{
  "num_hidden_layers": 20,
  "hidden_size": 96,
  "num_attention_heads": 2,
  "num_key_value_heads": 2,
  "head_dim": 64,
  "intermediate_size": 384,
  "vocab_size": 1045,
  "hidden_act": "gelu",
  "norm": "layernorm",
  "norm_place": "pre",
  "norm_eps": 1e-05,
  "positions": "alibi",
  "qk_norm": false,
  "attn_scale": 0.125,
  "bias": "all",
  "tie_word_embeddings": true,
  "parallel_block": false,
  "init": "uniform",
  "init_std_qkv": 0.0435,
  "init_std_o": 0.0,
  "init_std_up": 0.0435,
  "init_std_down": 0.0,
  "optimizer": "cautious_adamw",
  "learning_rate": 0.0024,
  "beta1": 0.95,
  "beta2": 0.99,
  "weight_decay": 0.081,
  "lr_head": 0.00606,
  "warmup_steps": 380,
  "schedule": "wsd",
  "decay_fraction": 0.387,
  "decay_shape": "linear",
  "final_lr_fraction": 0.1,
  "batch_tokens": [8192, 16384, 32768],
  "max_seq_len": 512,
  "doc_mask": true,
  "z_loss": 1e-05,
  "train_tokens": 121300000,
  "max_steps": 7779,
  "dataset": "wikipedia_en"
}
Each number is 500 + 40 x the weight over its row's rms, rounded and kept within 0 to 999. Layers, rows and columns count from 0. Numbers have three digits each. The size before them is the row's rms in percent of the matrix's.

# q: layer 8 attention query, 128x96, rms 0.0935, rows 0-31, columns 0-95
# k: layer 8 attention key, 128x96, rms 0.0918, rows 0-31, columns 0-95
q0 091:568531455580466504486485444435498482465610447432606545479522461564586486502471516524495430496515522519512503470502498495404461577501529514501514422516502489497503481531493469566485495563478459517479416528458511468500520455553547508506448450524478517531542508513484509536503560506492483546
k0 092:545502458544462495508497496475543471457623467454575544481498519533604460506540500544498453510514492488537479436474517505398485585474485492504525473529555491503533480537489496566484553608451490480545489469432506531500528444532520472445491511524447577541514466508506483497506514449493438463
q1 085:469506475474488508522457539597540505522410562458532467496546457497422501486481452513561413528528535517493514577488529514527537507524534514465450528553430469444506483437475506447539548518504485541496488491507523514534569494483442501443442402463507488482575516546571482479523460539538460460
k1 088:502516506515458546491418497588482488526451532544439481484526522482478538526469510527538603521471519526469539531481516528582550507524489510470528456539450469472523485495485483482524551521507449523531518498516467514498469464519367527500440445486556468472567485560518517436557574556439435450
q2 098:533479515409487511573515540502478519465397537489456514514502519460520481497513517500522474447520523521591493543507498458548534490453548529476494546556519479498512489442541522401426518431523468522501456535519399466409473480468474500575588531547492441484454532486501525504540473543498490480
k2 105:509487527356489486536528546459419523395413529506493542533505487465530517523508492445537435473537544505524485518521511485567548468464501524493476510549516477492468489469525527408485500456522479535508445510530424441407445526487498534539557501534549455515478464492517540501559525493511445496
q3 084:527494458440462562467504515424524542534583477472408538521471460452533477524481496521506530463502464487500529499494451540504434593530544448492433468438526505489450448494543511566522539448583444506500479555460412492453471536554557520531539487509536496488519554506449508488534511453504437503
k3 096:521503483406499548441546517416541509520510466454501569474457530473534514530470495522519482480501428442507531503485483511481470533517553449520468487459556524447477491478536501587499565494535489476510494541478467486459438525524682488463531505524484511533529504511508551508578457439529478475
q4 086:519472553541421536442501412486532502506516511506578430440481520517543517479501488549560440476488474521443426502485423514479509516541543542515472466529466494537463521537498504417491539636497506518521475465537490544571478467543436487436512526513523509530512467535545475479486580549470481499
k4 099:504495530525451498471483419489550485575532519461632463496519492513518482468451493547565464426491460490460451537500488491430488516479529496505471466566428487521480498520503501407472518588522524481538493437536508615564513490532500509478488536481448580486553494536523462512489485527501440506
q5 106:471498509463443505530497548508497562449541410446558453500460495503440517574471529521491427550518530489510531566425524504472447517447515519476511549542487439492511508491494434545513556585462461529536468545494542505518446450480501477528502430411487485472540556539463514460538576494557473522
k5 107:451467447493441491508481513550536558430592457464530489549472546563517485539505522493508455530473529517471605553439515499467508539441500517520444495581550466531513484524450448526513590518430470471548483497468542561484455475480487488471495447450507506456547500534453515461568505488543437522
q6 081:540485502498458505475478459459475495520527511455366519530534529474515448503517512538412476455511504436509481484518504495506552503504575435552440498510522537526525490517494476554443502418590493424492541570494485481505479547519543490540606549473462536500466477530423484510490449490557551474
k6 092:496488495477507496427497492441480477487589503400490563490504494486494514512511500517405329466533489471503493473501479490560493422522539474499494523476539543519491510490556481535420487434528475487471539510539471490524512531515558495474608543497550492546461478518493562528468540485554510510
q7 091:532485483543504497414492453485532467597562459543506456492497498555478516505498488511451558474463417451519505431500496547463471563522457415508462467459571493560461490524485499565540521534552499460529570530466549514544455507527531514432395502454476526514482488484497467485472504548561556487
k7 096:507476472519566485437475470506535528624556443474513468514462513505521493484515481529476520423489427444486499474479507505419427521554533451501501508433558501552472491478503493561524492541549515444472546495497513553567555497521517459434467572444464547543497512477502499507458477577511592506
q8 098:523466482524553418501534523523488508478496524477482502488480484529511505551535494491462510483476493522591585432454564505469495493435475445448524540527559472432498474499452533554508501396478483536521544531517496482458430485462509477554473470422470552473496557557536469480560526557581589483
k8 104:589472512509594422530512499551494527443519403512519524503488536514567526521560517455514453458509491502466543446461531486513537493491548476476472534497569519525482502464462496533537533415519456477488552496475495453425536497469431452461506481406479529511498503543482517495517529594460591483
q9 079:557544511537476504435497534504548472619467550538475497499515529404443418468472460508455590470512555509488485519518486516469407510544526459538524474512486550469507500491459492432509476528582477526474521484502501450509513502494518506494490547524510517555489486410529475587465462493404537469
k9 080:515566545526433550470486499493490485626477582537540475454520502473443459495535490540457562468474522461528519515550477507413457478503441454461497432525476490500506507466426492470457464491544576505449500530518546430498500519502541482548458498564510481596484503413515507527495510488456527460
q10 093:529496490462474566627458439439458464368515537539495517513503522527480463483519503585435479481508461517527530519556476512532546434510489516501557475486508517438459474487531496543496441475462547544453455543541488482489409581507525513500550506503496509528504542505514435468469429471507505511
k10 105:479510490461486524517479465416481393375448484595462491542521532512510461494457477534497499529503479498547522491533462508599502502498522531497592531492496556436495549571529549517461420502482459533489500517538496441446442543523528573442491479511512503495501502544551514524471504470499562501
q11 103:461453584470608475479432534416491526547548496521440469504479473528515531481461520480488595566490508469512475465478512480459512495481545445529495523500491533602489561484459484574583534507522527484505546429491528554570520476476542488468409475498477483494435477462536530459477495494521506511
k11 101:460432558487645458515445530466472569504535476492437470532465462496503524503498536490498588587480486468518498462474508512425529488513554443512507564457522490595497524442498487492548517518502527482484547499486513551638525495498512446469463517493446485496462491480484504483477464532468525517
q12 103:523476522505508515388587496514527461594551482481454536462427522475527493518428507448485601497489526447405509526485481514459460558550442520532434515435521510479528489541496516451505528536549460493547556549431530504505471480509522488456489494514535517528534541444469489520533496437521551538
k12 106:541507519535504527422584503515556542604577490526552554428443495485459494496474536492444555487451529462418508538504475477414415527557495509505448468454499456535526501507447473506512538516530502512549478552480559481509477504503522441486492484506548540549509541430462511501504462415501454515
q13 090:547454516522503494510536505439470503510522473430522467508432482534565504512491492471571487502531550495525466475473520469477528522466389505514499475486578468487485507513505460400487551451493469483531429556467521449479605441516491503511464533570495514460479509435415599514521547537535462538
k13 092:565404537457499434523553561427509520473523476438533499524454501520552466520493512458560463561534532473474464434465538458485502500489459513535449491509565470524483507494514487423560564470508461480540419507451496591522590453535468463480497583560487543489503509445492514487520498492537473507
q14 110:455424514498591443518533555506444563520465511493460481489494488540513489536479526419503596556495553495478549541473509522526499480509380492511530560483429552525541521430468496517556495498480538542507495427440532481569583461500439477470441443534528492483483512523510484477508472489479465510
k14 112:506436518527592448522532527532469557534477447573479483511462479522530515511515566444461616568479501458466554527482503511527547476528451531508505515439452518570522506472495469522569545481497503531511462441450529512565546469477426484437462487561556457467501476514495497462513513498444413499
q15 100:525482476562475529519509463409431453430617460443445564472521493513617477528526532497452535497502482473498515494525480497506522554539452507533509426435549521507502529532502484525419467497493492486527493545445534497501528525505546473469546486589515536501507493468412532514485493420530480528
k15 100:537478454514496487506530500413543452438587395483501595496473500523603442494505490535421470527524503427484460494482483483514491520547494517534519518434550519452539539524557519562496471528481458475542467497483475486516511486518549454441512512564484541494469545491496526515459499390546464539
q16 090:487441522446572541505491510488459534509383569492450492505554492488573521472516505482565508502504482501531535470502483508532587486487513508478463510557466533520492478449496557436503570491502495521512463495496462574472457487472405511594502482525534478478481494623569515494470436512506448453
k16 091:558457579454597509475460499493494532520423499486528498517555441464592566473471502477538470488530505516472475485505479492538522448505588518520507511521440516535459472458530531473509560491479467562491460517503393514479379489488456520501526438530523453504502483580539532481523540505499442457
q17 092:493503530421511516509527492438495543420558476464571449486481507484536502512492493528484497511457456514516596499496487492471453596529517540509539490482502434557436502532565513550530598500478460480480448483472427553544463464520521500486446470484556462497536517415444484428572543522510464506
k17 098:485515508428530489516512505487515541396570455449539486519470514484542479505482475488546493487491386469510594511503516473442476616517512506495556558581552473537495541447545510515552577543471495442547503483482466478540455478522566499484446511484470545462499479484472486471582474475468498471
q18 103:419522489509479516556495514528443519442531439505454470522537521518516478547510522527398423573482512485480564532515532520565540472493478514504524439512494539511503513481547426631482452436415552489453489512458523427499564516505545524468548501522562501514536486516470535502497469445489460482
k18 108:455489420482475495513510529546482460433542445519407454496540520526550471532521482548420459591500508502513582512501504528615493473487485539507552513457496489467524511524546520586474476460461506524475485498445501392496491475505589545475516490553536483439483540512476490516461515428508504531
q19 098:519530550515517455508474538514513564524463491469494443525474489510464467522536486508605505521508586471502485489468555481550500487426473474522513484569519512461479516426588437405516521489478504507479433442478508491494617458507479501527496522550477491444488488441474555503525500596534417476
k19 100:516501517478487459489494525493507528490420500441499435542505485529555502527525528473580481550540567545521537462468522492559509469454461487491457472566527494531488496429539496364504550446459446530510421466451495561524584447502467513489491528578531505462505466449477544506520476583533478509
q20 099:496522445492399500471507466551518522448532453451556522487540518476487509518499506565528423436530450517527527496473556460477482513509548573442484518536516417473547455530500494530443513549526430513516490543514513497467468510475479498538519437391460499486560520597532473490559561540562520518
k20 112:505541460517411509490491487560507520455583483436568538501519516494514524504523492536525388441484480576523516534491505493462486500465540477485485482596556447472515462539451476583447519511488476495529513487540498500427459496495418511543517400434499520502530499565480448491522541505565461469
q21 089:482458504438572551476461551416482504501610479473513516524495485482494507470479492532491548521527492531535579479484499513474539486494558630516507534541472529428457563456453496548528524508498550516465419461512472464486495472487545503464476461534559446462476516513560543581509535445447463506
k21 105:509503555448466573580450523474485525474548519477498491473548454497441475487529485522537563521454541539557552514548446523425497532454461519454520487549505480466467491524433513567500514510491579520474500577520500445489443458492577463550414419480528472511458525503449503546534498421484470481
q22 088:426442498464476551438488554469503579547532479468433503514498482475529547526492525487439552510478440454460521484485480546499461535537535448499466506427470580557484509447464504584540536519558532517538574490493478543522544501523465476527504480465508469466476483600490480453560563453544456449
k22 091:456439458499553503436499514493548605584504423446508514519467526480503556502469509490467501506499412488485573557479489513475490448497587430544453504431458555502503510428470504554508545506556525440496553530489500546547414499490511490473526488487450495480508540595480498502537501502516450511
q23 094:431537457578414495515450499583548502457524447470555592474576509462495540508531507496507447472487453583486500528527536513503478546521570520479479486473477451473530538503493539594414444495505485499466547463554508552472568514523471523477509466463460472470528463480442456514532554501522473476
k23 096:458591382556397549547467478567515445476538490487454562498512520452522518497532455483469451467523445543562470509493556515503522515492466483472523520449465455405558487485540479559527436502552519460531565496533498498453516513482463525529496507446486478447464517546488478494526584488497498512
q24 086:442487531417555543513456498475500469516446510480482397542462513501426534526524496492532485597501454444498481545537525513611596428512430505539481503499589447529445488521555480421502484499458492460501492498517519509526479501487509530459450502484499491498521548496489556477468457478576464525
k24 091:431485540439520534517481495478487488474446546466443378512499498485472502516416487473554545562497509495458500536507467495633498480546557527568511502480484434505461512524565522473541485493470462495466490551533466552545545501471541516494429569493485474461529560490491474494445474535542520580
q25 077:443447437519409545472551502512504491450534467469543450529512503560495447492520458542429409388444412462514472474574495515513516498552472524476489442472523506523497469529445519483492486494555554482559532556542511496491464517537480498506521582547518513534506519592493525492490502547454510464
k25 080:507461453518483495485545460519506493582547485432555480534496524480447503487512450525499444399522439476465487533516529513559427469522477500494519516490464530397490486487545522517452448526535557426454554477568464555469467485547476529447550469508448583569533531572515448501450497505505515484
q26 077:533467560558480513382466413520539459610473510525488499458505479479560503513494523513555589488537492454441436467481538504542508489533483538550520461498536520500483501511499480433500540504591428440508552429472535567519528469536458466493454457481487518523556498493507526551490555489476509485
k26 089:519511549563469551481472504518527510608590530446632458440534459469518516498485522562547440461480515495524452513498455502449407460559485487507485444476486443550507514495429484503432512487530514492472477504504514568531515491490485449514458459477482536526563507439447477530474508474537449498
q27 090:435537473470470490596454502515563515484435518496556441549443531498358512465482490519564419497519518524553469559514509470503505413475501481477526545572473454475479523535498494464519445563429529504471452490564551437509480524480530533500501526469473488509484507465543493463449482558508491485
k27 094:410518512467432495541460484510473473475425606533448409530510532542409455489464521453573538532495528530541493506511535517529517487464536469477505509600504500469482468562503505416550437523457509529467526484552548521488561534504455559522475517480504472459501495520517489472490476588486550497
q28 083:534621506512536512514481467507525492509505518487531463478533532473464480474504460473452460582587568510485496510476478502386455560468558507543518500591495478481507522537496427513527514539497481422405457545490478564518503439494538529519449514424483475547482487426478524515492549488464487524
k28 087:441591478496507533524480535515489464456540549460563456482543515492441490507527441533484451537519571500535527451522463496381508550454445534496521483601524466542526529519465456505483553549473545480468477527483527495521511470513568503569438546487526475501477432438440502499512562461462528449
q29 082:547503463503494454525475419456482515442509560437497556524511460542605503504500524565495429479494476515554483434498543465469513486498611424497507487511533524483492428543468506518468519542521442521542491535517496451481462531503548490536527507421393526495527455554555483518511541564509530531
k29 091:516486500533510444512477462460495530455507486422535602515497504519561513477519550541515341471547471498535436449478514474508556485488582435484474534551527530533493497482526511530452509511483431475541523446487485548472498511514497482490537477448452558550533462581553497516468506585529498474
q30 102:519540512489538479493483442467481493458517558452575474512506552537490458501468540511463439539475516523504512522539462479547512479484526496528592486537478490522472437596515504539449448510431479505427518523494507432540403543486569519517505509477494536530502494488495430567406482467446587570
k30 107:482561521601482502503465457485457426466516575546459445515525507521520462495523511522407471508484513490520491494556434487528495521507483506485597489547469474553495440566523505572472433492417493491476537477482523410513488539487628507510503482499498490524526441477520471531449508443528547526
q31 101:453506490492469478526534522516475525565433521567517434535528494535502478487492497493502573460500506474515541505528508537521468462514369511530559510511450557584478471415456460544566461485483574495463493401503468477483558490514412550524474549531529492516471474486527460502490458518410517472
k31 102:471494498472504484511555504503485527595356534590462418528548516526474491522527482495480581486510488506576538533532520530519459447505442529477559478491462536563494483454455482504509463483511612515438463463496482413520508487504495552521491516535519455495511481488510433521497493555442487461